Each number is 200 + 30 x the weight over its row's rms, rounded and kept within 0 to 999. Layers, rows and columns count from 0. The size before them is the row's rms in percent of the matrix's.

# layer 3 MLP down (transposed), 768x192, rms 0.142, rows 383-437, columns 64-127
093,175,237,219,183,168,160,193,232,243,165,163,228,208,180,166,238,174,192,189,216,208,230,181,219,218,214,169,226,194,208,208,178,216,231,254,240,224,191,182,224,204,197,224,203,245,194,207,191,178,196,201,171,216,161,174,189,221,200,169,190,181,213,194,186
082,273,178,221,173,179,204,187,162,159,156,156,173,207,220,237,212,192,190,162,193,228,227,223,218,196,120,248,215,188,205,240,176,175,203,196,222,231,193,195,149,166,203,221,243,180,180,210,151,246,220,183,171,172,201,179,160,243,202,125,234,117,239,198,163
104,250,143,169,251,213,250,223,148,190,269,127,206,219,278,190,221,217,179,179,228,187,212,169,190,204,200,221,238,219,231,197,235,152,258,226,189,139,181,226,195,211,258,164,142,195,243,201,235,211,220,237,165,218,224,222,214,212,247,174,176,245,225,223,240
103,241,209,212,242,201,219,177,210,220,188,209,232,182,190,225,131,212,196,145,220,183,152,190,165,196,165,235,136,220,232,173,176,163,246,192,187,216,186,204,171,179,202,217,189,186,195,181,157,213,223,203,217,223,197,194,234,227,271,214,191,218,178,190,198
098,182,184,213,197,167,201,171,179,183,186,233,204,209,219,182,230,190,139,218,190,167,144,240,179,223,140,174,165,219,198,173,173,157,251,177,216,196,228,157,179,184,217,157,153,125,165,236,211,182,173,201,163,194,221,225,177,149,169,162,206,217,173,163,156
105,228,224,238,201,169,214,177,190,185,191,172,215,208,231,200,219,243,166,198,135,227,216,188,248,209,191,285,130,200,190,218,270,225,174,207,203,219,221,222,217,258,252,207,236,217,222,239,260,166,174,152,186,195,256,273,198,151,200,201,187,204,166,195,177
107,178,157,251,205,167,153,185,222,212,154,188,223,202,228,254,196,254,197,186,192,235,199,165,201,167,225,160,199,158,229,248,181,202,227,235,188,166,208,188,185,168,184,216,149,179,243,254,242,150,226,239,266,165,241,182,171,236,220,177,191,225,203,201,140
100,166,178,273,222,168,213,211,245,206,162,198,196,209,191,209,262,185,217,234,203,191,222,237,191,175,275,193,189,171,194,194,182,179,190,178,164,132,197,207,235,187,193,194,198,184,154,159,221,175,185,258,191,199,217,209,194,238,212,188,214,184,283,162,184
124,212,217,230,210,230,176,199,160,188,196,151,172,212,166,201,183,98,228,183,220,195,157,171,164,178,200,171,154,138,156,226,191,246,140,197,141,171,204,192,187,237,182,137,165,218,210,145,152,188,207,233,202,198,169,149,242,244,229,224,246,257,224,231,187
106,199,166,153,187,204,188,191,152,168,203,213,227,197,214,157,222,217,194,194,131,195,186,223,203,227,123,214,179,189,181,133,245,175,211,212,200,241,187,198,166,177,186,179,132,152,182,157,214,210,240,232,165,192,148,175,255,195,255,186,170,184,233,228,174
093,193,200,141,203,248,192,182,193,223,190,176,118,205,260,225,209,137,260,190,177,168,140,165,226,211,157,207,182,194,190,246,279,231,223,192,191,126,206,193,198,233,203,247,235,205,242,199,212,189,169,208,176,224,179,219,194,194,218,161,194,211,242,219,239
101,141,185,154,184,187,224,153,255,219,231,138,228,187,207,201,221,182,238,196,215,142,171,161,199,227,181,212,223,179,201,175,226,151,212,175,200,235,171,192,250,253,239,137,257,250,212,191,202,172,179,273,162,225,192,208,181,195,228,201,248,151,187,181,207
095,180,194,196,233,216,206,183,185,236,183,329,181,248,263,223,193,216,141,160,184,189,177,254,191,187,241,136,172,244,182,180,172,244,231,195,243,214,212,188,197,212,245,237,208,208,255,180,193,187,180,202,179,189,195,221,218,199,226,220,97,152,198,186,190
123,237,249,179,183,193,147,182,189,184,216,225,210,215,206,135,204,220,183,149,176,202,212,134,208,196,197,204,210,228,253,218,222,292,189,239,163,250,212,172,235,246,183,233,194,228,165,236,159,194,260,147,181,183,169,179,230,241,191,239,235,205,214,177,185
085,203,212,181,184,203,213,249,200,152,203,260,228,201,183,206,209,150,225,211,237,168,153,134,203,181,158,219,226,194,165,209,203,212,256,158,225,166,200,244,278,225,214,218,190,152,207,187,267,169,216,241,158,243,193,228,273,180,193,155,203,216,172,186,155
114,207,229,239,206,138,216,242,191,195,218,268,220,231,178,189,196,196,154,198,221,225,248,185,173,184,200,226,227,224,201,256,200,192,142,180,173,160,188,207,201,230,161,247,158,188,195,155,172,250,158,228,170,155,192,197,234,226,212,196,193,216,237,210,204
096,200,223,218,243,253,258,215,186,147,201,181,141,236,157,218,173,225,287,218,262,196,194,166,218,194,248,184,217,209,213,193,177,222,179,118,185,128,193,170,149,165,245,187,168,157,218,178,196,211,219,232,259,178,172,241,163,179,210,204,179,220,231,183,229
107,174,179,228,173,226,176,171,252,206,206,143,206,195,170,269,195,266,211,243,156,248,230,229,233,217,239,261,189,228,188,235,218,205,256,177,157,202,173,207,215,175,173,217,219,209,158,218,230,207,201,170,167,173,206,244,226,211,193,239,221,189,201,146,212
089,159,225,216,174,169,227,214,243,197,223,214,198,216,248,219,198,184,188,163,176,200,266,186,238,175,228,256,201,156,187,172,221,182,214,165,220,168,153,214,180,238,210,191,223,251,185,233,185,254,163,231,166,190,235,254,218,238,168,210,199,190,204,147,181
099,228,210,193,216,205,235,244,237,159,213,141,196,173,188,165,217,169,124,158,165,198,183,193,211,210,234,208,176,183,212,138,186,227,210,221,178,180,205,239,174,160,231,245,191,219,137,241,239,206,219,218,231,188,153,176,261,183,154,265,167,187,202,252,240
090,166,179,212,212,159,268,222,208,169,207,163,202,232,189,239,161,181,207,203,269,200,190,210,175,230,213,165,178,186,229,198,181,178,126,200,172,198,159,218,232,138,194,153,170,239,263,205,164,173,195,178,197,248,184,204,185,181,224,181,189,170,195,200,165
100,215,217,248,202,176,124,217,201,238,208,212,149,205,178,162,230,167,224,229,186,180,190,206,245,220,163,184,283,173,168,180,178,249,237,276,194,213,225,169,178,202,184,176,212,189,148,181,228,185,213,208,146,199,216,136,183,215,179,191,247,196,192,199,220
100,193,224,202,215,168,270,207,201,225,166,190,159,198,206,168,163,232,179,194,227,222,197,194,213,208,182,185,230,208,182,193,220,199,233,166,129,136,210,235,204,164,217,253,234,145,172,190,213,156,168,200,176,184,211,211,240,240,207,154,238,201,214,221,226
120,185,188,204,252,254,193,218,222,159,202,232,156,191,168,215,156,194,246,183,213,193,175,141,233,220,211,216,184,252,149,166,196,220,163,191,176,171,176,198,148,168,196,231,146,163,226,141,239,228,199,169,206,234,190,199,172,150,169,149,211,200,200,175,168
087,221,169,202,215,137,165,221,186,239,208,205,245,244,237,232,247,177,213,167,201,261,212,230,179,220,226,244,167,184,195,157,166,205,182,225,220,228,213,177,252,228,171,262,206,226,189,190,154,214,213,220,200,206,237,203,232,255,229,237,137,193,192,188,221
107,178,206,224,177,199,196,226,181,140,206,221,127,197,160,193,200,207,202,208,182,162,187,198,188,210,220,172,177,240,216,208,244,198,180,204,145,207,223,238,211,215,193,235,239,178,182,149,191,217,244,258,171,187,246,206,166,228,202,229,226,237,201,183,191
086,154,220,232,212,146,202,202,177,195,170,215,203,165,231,184,191,203,219,155,209,202,182,209,117,212,227,145,178,232,244,229,181,222,151,232,177,178,222,206,245,178,191,210,231,156,181,250,173,197,165,204,134,236,200,172,210,193,188,203,218,207,242,179,171
096,196,222,163,194,228,195,171,195,208,238,220,217,156,193,197,230,193,145,155,200,192,168,188,199,186,149,245,164,141,176,209,210,209,235,232,208,131,226,193,195,201,203,199,167,218,150,267,242,181,182,184,224,230,150,190,221,198,182,254,204,176,185,172,155
077,182,185,158,171,181,230,150,177,192,209,187,243,197,225,203,199,181,161,176,235,281,200,234,236,202,172,165,214,216,189,209,213,226,190,219,234,185,213,209,199,171,218,255,267,186,255,241,148,173,207,226,141,182,207,246,245,216,188,108,211,180,234,171,161
085,212,199,214,212,190,294,237,199,204,248,216,192,191,233,230,175,158,265,195,180,167,173,204,162,164,186,201,181,223,175,215,252,173,174,212,180,175,152,199,166,236,222,246,222,207,246,289,202,261,193,219,199,218,212,228,242,232,198,202,229,248,226,201,171
095,191,211,262,180,182,158,214,188,158,234,160,203,235,147,178,218,150,255,175,154,186,191,177,230,219,131,217,224,237,194,229,161,170,120,181,213,240,252,202,166,251,170,140,174,190,186,233,171,163,187,181,170,182,173,231,226,194,198,213,195,184,204,187,225
089,204,231,210,149,219,188,183,220,209,192,174,245,205,193,201,243,200,210,183,167,195,228,214,278,217,148,260,155,190,214,170,240,169,175,144,154,155,189,240,208,216,186,204,178,235,231,199,158,235,178,224,206,182,173,241,206,264,205,252,154,190,156,212,184
107,180,246,226,150,237,179,236,291,167,185,256,249,160,211,182,199,152,200,204,249,215,164,204,217,255,215,193,229,149,156,173,245,204,209,208,180,223,243,227,193,182,209,203,181,203,153,184,223,199,200,233,210,218,172,167,232,239,185,154,235,214,162,196,195
089,194,190,183,238,153,258,221,206,176,208,147,159,188,213,198,235,257,178,194,106,177,194,205,213,188,183,167,152,176,195,224,171,193,180,203,194,220,171,218,209,195,158,203,181,200,227,164,184,192,254,181,160,168,233,196,232,229,231,227,209,201,189,221,190
114,192,211,164,173,176,221,249,175,232,195,208,175,205,216,148,140,211,246,200,204,196,175,272,219,233,181,162,179,174,156,174,206,159,194,204,256,222,218,214,158,181,179,237,165,203,248,174,200,174,207,142,214,207,239,228,222,207,232,202,129,158,163,187,212
112,191,209,221,197,196,166,259,180,178,180,239,230,264,257,230,194,203,240,171,259,213,220,145,185,202,151,180,254,221,208,179,205,166,234,189,198,211,202,170,206,163,218,208,262,223,183,163,203,205,251,163,216,238,202,175,210,241,164,227,128,192,203,191,223
095,226,149,219,223,177,205,204,254,194,145,196,170,212,161,217,250,221,196,202,189,197,231,174,266,218,166,219,162,157,168,181,177,227,178,199,199,220,202,172,264,174,164,203,180,171,209,203,164,177,237,195,201,161,162,202,193,220,172,202,142,206,182,200,237
105,212,202,223,204,193,240,218,172,195,205,170,226,176,190,195,178,213,241,137,227,188,214,151,191,176,175,178,225,180,240,212,152,226,205,248,204,187,239,217,206,204,198,230,220,153,191,174,235,227,211,243,207,204,246,159,273,199,204,214,251,207,247,202,202
095,183,213,217,196,190,243,223,195,166,203,183,182,193,229,187,221,221,175,226,262,237,206,177,202,175,166,266,189,179,235,213,192,206,153,162,221,170,183,195,190,213,234,240,192,208,157,143,222,194,223,191,177,228,269,219,206,209,204,185,283,189,242,161,208
131,184,211,198,161,187,261,250,187,188,192,210,197,223,164,193,250,156,208,255,200,169,176,165,137,177,212,176,235,161,153,189,228,172,217,174,177,201,199,248,192,222,166,211,224,173,188,116,180,234,163,193,197,206,224,229,228,200,219,219,201,238,227,196,217
099,178,191,219,215,153,215,187,165,181,199,206,166,193,184,231,183,186,212,218,278,215,155,243,199,198,174,194,267,209,197,227,178,232,196,174,213,176,195,148,182,195,232,242,227,263,220,178,152,172,172,237,207,235,187,152,236,250,246,172,194,236,193,225,140
112,220,147,223,206,251,157,223,164,224,216,171,203,178,186,208,194,206,150,192,182,202,211,225,146,197,213,196,188,273,176,212,213,215,206,176,176,168,209,208,181,230,173,190,222,159,253,136,173,223,163,201,189,228,170,208,250,249,263,269,205,180,213,218,210
092,227,144,225,199,161,206,246,156,175,189,150,163,218,192,217,211,200,208,215,241,189,203,240,209,201,182,185,177,196,169,173,218,234,211,226,224,243,198,235,161,191,177,186,200,149,235,260,231,191,170,189,198,205,184,236,212,231,225,216,214,164,182,178,159
105,215,220,165,212,188,208,169,166,264,211,205,195,184,186,197,224,159,249,210,250,178,232,240,205,195,204,179,185,224,190,203,163,264,179,218,238,157,174,183,178,210,145,165,163,203,329,180,204,177,216,181,172,231,236,219,221,189,169,248,197,192,212,194,221
090,179,159,226,185,172,191,207,229,222,214,171,273,227,212,195,198,191,252,178,235,140,166,216,204,217,222,249,229,157,163,185,221,175,208,183,253,169,218,219,229,229,284,152,238,237,215,199,201,225,174,237,191,270,232,157,160,191,221,203,141,178,151,208,183
101,247,219,178,225,250,212,144,250,178,133,232,234,228,229,184,210,250,205,218,207,209,165,225,225,170,185,181,184,205,183,175,248,212,209,221,237,236,221,229,296,224,203,220,184,188,152,231,244,218,169,134,233,263,225,223,188,224,192,171,209,187,169,177,173
086,179,186,202,166,211,193,233,163,153,164,207,196,213,237,171,231,179,226,183,121,195,212,234,208,220,155,204,199,178,221,151,219,184,177,182,213,233,192,205,251,220,240,135,234,170,215,214,224,225,185,189,182,192,191,207,194,225,217,249,196,165,171,212,187
108,98,248,173,156,234,200,128,253,227,189,275,237,221,158,181,214,208,203,222,195,220,210,164,236,219,217,206,172,191,193,199,175,192,153,200,215,210,169,167,201,251,171,204,237,193,199,194,163,222,216,231,227,206,216,220,215,205,188,177,230,203,199,205,243
097,178,205,236,241,243,220,199,177,171,194,205,181,210,219,248,216,211,180,178,186,268,240,204,168,193,191,227,221,206,165,150,195,196,233,213,190,219,212,204,175,199,137,189,223,155,220,192,214,193,204,194,194,200,237,199,219,177,189,259,236,208,176,210,188
116,194,161,181,136,271,153,200,159,225,181,220,150,206,201,269,226,191,212,189,155,207,197,174,228,207,159,190,164,143,224,219,294,209,241,196,194,247,181,177,216,272,180,178,226,207,202,227,190,210,221,207,216,225,224,178,222,275,228,224,175,228,216,244,172
084,218,180,157,176,258,159,196,237,228,186,220,203,139,196,144,196,208,241,217,167,191,214,236,158,181,239,212,215,242,200,198,195,197,210,210,215,129,189,239,218,150,233,210,220,197,216,194,198,159,178,181,253,205,174,135,212,208,123,198,208,205,161,245,190
093,184,160,247,246,212,199,232,222,216,212,175,181,239,198,209,192,238,209,205,168,163,194,218,232,185,197,197,220,202,178,155,215,218,260,197,231,170,170,224,230,211,144,229,139,118,201,208,225,223,176,191,177,212,172,231,189,201,257,182,171,181,250,224,204
094,194,203,242,193,264,166,169,234,201,163,157,237,203,249,271,207,209,259,240,222,217,145,184,177,202,243,231,225,215,195,232,207,251,214,205,220,159,208,215,214,131,239,192,227,196,177,219,161,162,171,216,170,157,170,180,199,197,177,172,239,143,155,219,191
116,265,209,102,167,173,192,209,209,194,235,171,201,206,246,221,157,210,207,182,196,189,211,211,195,172,194,176,161,196,224,262,171,189,198,198,236,174,178,218,213,218,172,167,198,169,233,247,156,169,208,252,175,198,168,218,178,197,186,214,222,158,199,228,179
095,175,220,185,224,194,181,173,228,176,190,167,181,231,203,257,209,189,192,202,167,231,151,178,192,234,227,199,192,160,194,219,209,196,228,203,225,228,243,182,168,215,242,208,210,220,196,163,203,214,190,160,270,212,237,187,184,183,162,167,199,134,220,183,184
# layer 3 MLP up, 768x192, rms 0.153, rows 384-437, columns 64-127
095,228,250,175,166,210,204,169,202,184,144,280,154,190,172,168,223,203,195,197,213,181,203,167,193,209,197,213,261,176,222,203,203,157,157,203,215,207,194,253,173,252,195,180,212,192,226,222,223,176,244,191,227,202,183,171,238,167,198,139,183,201,176,210,178
082,227,248,232,148,128,170,206,210,194,193,214,202,175,168,194,241,180,188,208,160,231,206,233,216,200,194,254,188,192,178,237,199,178,183,152,203,183,196,197,235,196,203,196,221,175,163,209,189,187,171,172,233,140,215,189,142,212,204,235,149,183,199,162,157
102,234,171,207,212,231,187,196,249,234,198,202,239,197,223,155,174,207,183,147,220,205,239,196,184,170,192,178,216,254,266,190,193,200,220,206,172,267,168,165,192,159,210,203,184,177,263,203,166,189,213,170,119,244,168,150,181,232,186,243,231,180,172,196,217
097,239,228,191,173,188,183,220,144,174,176,204,231,227,189,201,269,194,207,203,244,192,203,263,217,181,301,244,225,232,196,164,185,245,221,207,254,185,191,213,185,147,192,229,155,191,219,217,244,179,188,196,179,190,197,195,202,157,177,224,172,182,188,145,184
108,250,201,149,224,201,178,158,300,189,235,156,188,187,201,204,208,242,180,164,190,204,193,208,174,185,152,208,203,205,176,188,211,203,194,238,186,195,202,187,166,198,186,259,222,217,166,214,225,208,240,160,228,158,226,176,150,185,239,126,179,191,204,186,249
104,208,151,187,154,214,178,151,232,246,158,170,197,214,267,202,220,165,206,228,180,246,211,186,232,260,157,162,186,175,181,182,133,178,170,186,153,188,229,191,212,180,206,231,182,200,233,278,180,166,269,234,263,219,231,189,230,261,190,209,227,200,198,172,151
100,215,216,196,200,227,181,218,268,214,227,228,197,202,185,210,201,207,216,217,237,133,191,184,254,204,204,217,248,188,247,172,179,189,199,237,173,204,146,273,193,238,223,169,209,208,213,215,207,219,183,195,160,99,176,185,247,215,156,218,161,200,215,223,236
100,149,157,173,205,222,142,189,244,173,214,183,248,198,188,158,220,175,170,182,149,180,226,149,239,188,208,193,172,163,235,185,195,206,176,244,139,210,273,158,189,178,219,151,228,212,170,191,237,210,283,233,212,184,216,194,211,212,211,213,202,160,217,176,180
099,225,164,234,234,183,183,191,250,211,179,213,186,264,212,143,187,195,193,183,206,178,185,192,204,189,179,142,203,245,175,183,246,184,219,297,193,240,239,230,204,149,160,264,195,195,224,185,171,209,199,225,199,218,190,180,182,193,195,213,178,204,190,186,190
095,206,184,197,156,173,219,256,177,223,230,221,222,168,145,222,207,216,205,188,245,220,239,215,191,192,195,231,222,195,204,230,180,203,169,213,182,182,229,174,193,218,246,248,206,220,158,150,157,143,191,249,189,233,201,201,219,164,245,191,202,243,197,266,194
097,183,235,226,224,193,236,168,222,199,168,220,184,197,223,174,252,191,131,199,222,218,243,196,208,207,235,184,188,215,192,231,222,210,183,176,163,215,199,241,259,190,155,256,152,202,188,237,200,191,156,231,215,141,192,143,254,185,190,191,176,234,250,156,251
084,208,203,226,198,163,213,186,216,207,126,184,211,201,189,216,242,197,192,177,200,207,230,208,237,230,176,205,171,286,192,175,170,209,210,229,200,225,198,212,174,156,218,194,206,164,188,210,224,165,206,232,160,184,213,209,208,229,201,187,264,181,217,205,194
107,217,211,197,193,183,219,197,204,253,157,232,194,185,175,109,187,175,175,173,216,166,220,175,209,181,189,172,219,153,174,232,223,256,187,217,219,271,192,198,171,237,198,165,220,158,207,207,219,171,148,199,197,194,213,174,194,201,181,212,202,158,191,208,228
100,193,199,223,208,190,187,239,210,217,188,261,196,210,237,193,230,189,172,220,206,202,247,191,197,123,158,180,172,172,219,241,261,215,208,169,220,181,281,210,185,210,228,205,199,184,181,166,223,173,209,203,151,161,220,173,151,187,182,228,207,183,202,171,245
119,206,176,166,151,175,215,216,197,222,207,184,199,185,219,210,175,182,230,209,261,212,138,179,206,198,152,141,213,136,221,246,215,183,208,254,208,214,180,170,183,169,206,179,253,268,185,223,174,158,215,211,165,242,187,195,195,192,199,197,176,177,158,184,175
090,174,208,209,195,192,239,181,215,199,232,172,265,172,191,212,281,192,212,249,177,247,211,168,238,162,181,186,223,173,232,256,144,170,208,193,201,227,162,161,236,174,197,211,208,163,232,225,173,163,165,201,201,134,199,223,137,235,209,219,199,184,178,165,229
110,187,232,168,226,189,190,223,142,232,214,212,167,152,210,215,229,201,152,269,191,186,197,205,214,196,166,179,206,204,190,215,221,249,180,187,203,227,176,215,187,191,230,152,199,198,213,174,147,219,256,213,208,170,244,250,213,187,178,178,147,231,207,244,164
082,236,201,166,195,120,187,237,226,211,207,183,170,177,153,166,175,156,210,201,205,169,240,206,185,213,202,215,140,140,188,225,179,213,193,230,227,246,224,208,189,262,196,227,162,170,189,182,212,191,216,184,209,170,252,190,188,198,189,242,185,255,221,178,214
102,178,139,200,159,211,227,241,196,213,237,233,215,206,164,205,184,217,194,177,172,224,238,211,198,219,237,161,185,197,216,210,135,174,224,203,176,109,231,205,135,196,237,213,219,200,206,184,190,214,152,252,232,173,161,182,249,146,188,241,182,237,143,202,198
083,191,236,186,197,197,183,216,148,216,208,238,177,210,179,222,228,193,152,218,223,195,192,154,204,206,153,185,199,215,258,204,210,197,165,223,203,226,146,176,256,256,199,205,253,188,175,151,192,224,168,202,201,188,198,179,192,215,149,186,257,148,204,183,213
093,146,183,175,197,165,168,225,217,156,191,167,198,238,214,175,186,211,224,204,183,206,186,230,190,209,245,160,254,244,223,217,202,187,174,248,198,140,155,244,250,184,175,169,216,237,176,221,245,202,248,137,143,193,216,238,212,162,176,189,240,198,183,158,169
097,208,155,241,240,197,200,215,198,231,173,204,152,147,225,162,215,219,254,199,239,182,203,194,221,199,172,225,204,181,260,174,205,179,190,177,192,185,225,267,183,191,183,211,220,159,151,97,235,196,163,149,230,199,165,209,176,173,141,219,249,249,196,229,149
110,230,185,187,221,203,188,205,210,164,241,220,253,188,193,253,190,203,153,212,213,162,149,188,197,230,240,175,182,181,254,199,247,244,171,211,204,200,222,227,176,215,121,156,216,184,173,179,239,198,214,182,217,221,214,216,205,191,153,165,187,210,211,201,223
089,152,242,186,129,195,174,137,156,225,194,204,199,173,209,194,138,246,223,211,176,175,181,174,258,162,200,206,177,251,167,209,240,240,194,284,216,203,188,217,219,202,160,240,230,206,229,172,121,167,253,213,201,171,191,168,232,212,175,180,270,172,170,238,156
100,152,200,197,159,236,251,198,179,201,222,239,185,165,217,186,191,190,231,186,218,191,261,197,221,215,208,174,86,258,237,176,197,233,197,267,221,114,203,213,126,170,180,217,228,190,227,167,187,209,248,157,207,160,212,190,199,190,213,195,172,196,223,209,237
088,230,250,277,195,244,170,156,203,260,126,201,197,217,205,185,187,213,181,165,167,245,226,193,214,160,201,169,204,206,235,246,208,197,195,224,187,227,201,211,186,149,244,225,216,187,159,183,223,233,208,190,214,211,157,188,183,165,178,217,213,163,197,168,235
095,191,204,121,184,199,192,274,172,232,216,230,164,220,247,194,223,159,165,209,206,186,173,239,187,165,193,181,158,236,218,234,223,203,190,180,212,222,184,192,180,149,185,133,150,200,144,203,215,184,237,205,177,213,191,201,196,187,177,215,163,206,210,221,192
084,248,163,193,240,224,234,226,235,177,156,185,246,175,138,223,232,194,217,164,161,176,191,217,201,201,244,210,194,197,268,123,196,188,186,194,192,187,178,198,226,182,193,255,252,205,223,165,169,215,190,137,228,159,206,188,175,203,186,271,205,225,204,243,186
068,199,236,257,222,187,238,175,203,208,189,198,198,223,205,187,281,230,237,222,172,239,205,184,209,185,167,241,199,183,198,241,217,168,201,225,141,231,185,169,219,238,179,188,217,215,181,141,184,146,214,218,178,242,224,195,212,187,174,190,224,246,254,207,238
094,193,238,218,167,181,217,159,212,181,184,203,165,205,175,203,166,198,217,238,237,226,231,175,196,241,176,209,238,266,185,182,185,208,211,235,216,197,268,164,200,306,248,192,192,234,210,198,224,155,203,208,253,203,230,200,201,211,194,170,215,191,191,186,191
093,225,203,180,217,167,239,206,211,210,177,205,207,245,199,259,209,216,155,180,273,189,165,183,240,169,170,217,205,249,180,120,238,172,187,208,185,206,244,244,198,220,214,186,214,228,208,252,164,243,209,172,211,210,194,182,199,204,217,219,203,222,192,211,149
107,232,178,179,203,237,189,174,198,207,227,206,122,243,241,190,207,176,237,219,185,198,173,228,196,225,202,190,196,171,192,254,183,174,203,219,183,219,210,195,203,221,194,214,196,175,200,145,206,204,190,225,232,156,210,164,198,213,153,165,206,218,220,231,189
097,182,215,214,183,176,218,224,237,268,225,187,172,250,274,146,202,199,206,209,158,195,179,212,161,224,225,243,170,177,196,173,157,181,247,183,234,234,191,192,195,204,203,227,210,202,181,259,259,216,234,208,199,190,156,199,201,187,163,164,186,198,211,196,197
103,189,235,209,164,237,211,247,223,191,192,228,154,198,215,201,187,183,153,219,175,204,224,132,211,188,225,181,158,203,213,250,230,207,232,254,164,209,232,193,214,216,187,224,237,186,174,186,206,175,240,170,238,189,226,266,201,228,230,122,180,193,235,228,185
108,211,245,136,186,242,175,216,218,183,197,147,211,195,178,266,255,196,197,217,191,190,173,193,231,162,178,213,182,218,169,152,155,230,168,270,187,185,215,170,174,179,209,199,179,219,201,196,219,169,232,160,222,222,223,196,148,235,144,176,102,197,273,154,248
096,219,165,196,182,229,195,204,190,213,199,198,236,201,168,222,173,187,208,229,175,211,172,186,190,229,162,216,174,173,257,164,164,201,145,209,161,193,299,175,198,160,210,158,193,203,167,190,235,196,213,182,217,242,239,183,230,180,225,235,233,195,182,213,168
102,144,207,149,180,212,230,215,185,164,270,206,173,217,219,226,173,209,229,200,231,210,219,226,166,215,190,164,156,226,224,203,169,234,174,168,230,189,181,170,215,214,208,165,142,258,240,214,195,165,233,214,176,165,255,170,159,185,208,203,226,202,165,215,237
091,166,237,186,206,179,193,177,211,176,250,210,248,227,228,145,253,231,248,186,211,225,237,166,165,151,173,143,230,180,239,223,167,264,192,171,177,259,191,197,173,189,185,216,230,217,219,240,223,198,228,215,159,229,165,228,174,247,162,215,227,199,223,183,209
119,218,214,124,182,188,190,210,184,175,203,187,204,253,213,214,166,167,200,252,192,225,196,213,188,180,274,221,208,186,233,220,212,187,209,270,227,231,246,160,223,131,175,209,177,196,214,214,233,182,206,176,208,160,192,217,207,201,206,240,219,182,163,157,205
098,194,177,171,187,144,187,167,165,206,202,193,203,161,215,204,190,194,153,169,220,246,238,152,239,215,180,209,249,167,237,194,232,179,224,226,235,230,198,230,146,212,221,175,268,253,235,157,177,191,177,204,207,225,164,257,201,175,203,226,156,248,204,201,236
100,256,243,181,182,176,270,197,176,199,184,179,179,147,200,208,246,213,150,199,234,208,205,153,227,211,248,196,221,221,202,207,184,209,169,227,207,192,188,197,192,222,198,195,181,193,185,155,199,183,241,165,183,211,168,184,175,241,175,206,275,200,179,137,132
093,250,157,261,173,233,178,219,152,210,189,240,123,195,233,163,239,179,199,179,174,200,168,275,218,236,253,167,229,209,194,171,191,235,229,230,196,249,165,209,186,194,229,216,213,152,176,174,187,227,208,199,194,180,253,206,227,212,202,170,194,197,190,195,209
102,202,237,238,195,206,221,196,208,213,152,199,137,115,245,192,179,220,170,223,228,186,162,212,206,189,235,147,171,240,180,197,201,222,174,208,242,191,184,215,195,197,180,254,201,171,166,194,200,189,246,173,215,157,225,165,227,272,274,155,233,231,209,166,242
098,214,250,175,188,214,193,213,247,239,161,251,213,206,171,170,203,227,191,195,165,227,199,192,228,136,163,260,221,233,183,217,159,228,160,199,153,155,173,195,182,236,226,167,144,201,176,168,206,183,161,166,239,174,156,175,230,171,168,182,159,248,157,176,186
110,199,197,196,192,202,220,194,219,209,164,206,181,214,269,183,190,245,217,214,179,200,236,175,197,202,206,212,224,181,192,197,256,189,234,241,198,196,219,218,166,196,246,202,198,205,224,254,207,212,218,184,173,198,167,171,264,140,224,197,212,232,255,206,136
090,215,163,212,206,175,179,182,268,252,169,170,139,222,245,199,236,194,167,207,189,187,184,237,162,181,225,149,194,225,186,185,194,252,192,207,171,216,197,127,232,206,210,228,191,194,173,146,246,208,188,185,160,214,210,188,169,168,181,179,191,191,205,233,162
100,162,196,246,190,192,207,187,206,177,209,241,274,162,237,206,197,154,201,229,209,182,208,178,198,214,205,156,230,168,218,188,188,161,206,255,252,228,195,186,177,256,185,198,178,200,156,211,167,229,222,214,211,176,213,168,202,191,177,204,164,204,203,155,203
105,151,282,220,184,237,200,205,223,220,206,182,205,230,204,156,188,170,243,199,150,230,235,217,204,192,197,184,140,282,210,182,204,177,184,200,256,207,175,213,140,171,218,147,248,197,198,195,189,223,202,228,175,225,181,165,190,201,240,213,155,206,219,175,180
107,207,206,211,201,209,199,265,217,191,215,223,218,201,207,183,150,184,215,157,171,206,178,181,194,220,201,168,225,173,192,190,205,232,205,230,196,181,165,259,215,171,175,171,192,221,237,217,229,152,217,161,213,201,236,209,196,149,186,177,241,178,208,153,194
101,199,179,213,184,190,197,231,172,197,171,246,196,184,188,237,193,205,174,180,257,207,162,159,165,207,205,165,225,168,165,235,221,176,255,179,239,173,209,227,181,224,225,194,201,137,183,195,192,229,214,208,189,182,143,193,199,209,158,202,199,206,213,214,251
094,180,188,190,211,194,214,199,173,224,213,183,195,134,199,188,233,231,199,153,203,264,181,187,247,191,219,163,219,239,206,223,215,220,217,172,193,192,193,250,217,259,218,237,265,186,192,200,189,167,171,186,185,185,177,202,192,204,243,199,180,217,207,210,274
102,174,159,185,197,208,128,214,168,203,262,257,219,155,209,213,239,213,205,178,186,227,179,228,188,274,194,173,196,241,216,186,200,164,139,170,175,258,214,257,153,211,186,268,204,188,226,145,216,164,238,239,218,195,211,190,216,176,223,183,200,262,202,153,253
121,197,223,148,206,252,246,215,228,205,198,205,204,219,240,168,143,192,209,197,196,192,178,158,170,188,225,188,162,166,232,209,146,211,178,167,201,207,205,196,171,206,245,186,176,173,228,236,188,192,208,198,220,189,186,205,180,168,185,190,240,185,222,253,262
091,252,236,220,195,155,167,183,191,190,194,196,213,186,208,220,199,186,237,190,223,315,185,170,196,197,194,217,170,253,194,189,219,205,155,169,155,202,197,231,221,212,153,190,208,169,226,202,179,244,237,141,181,188,219,257,167,194,225,187,255,220,205,241,178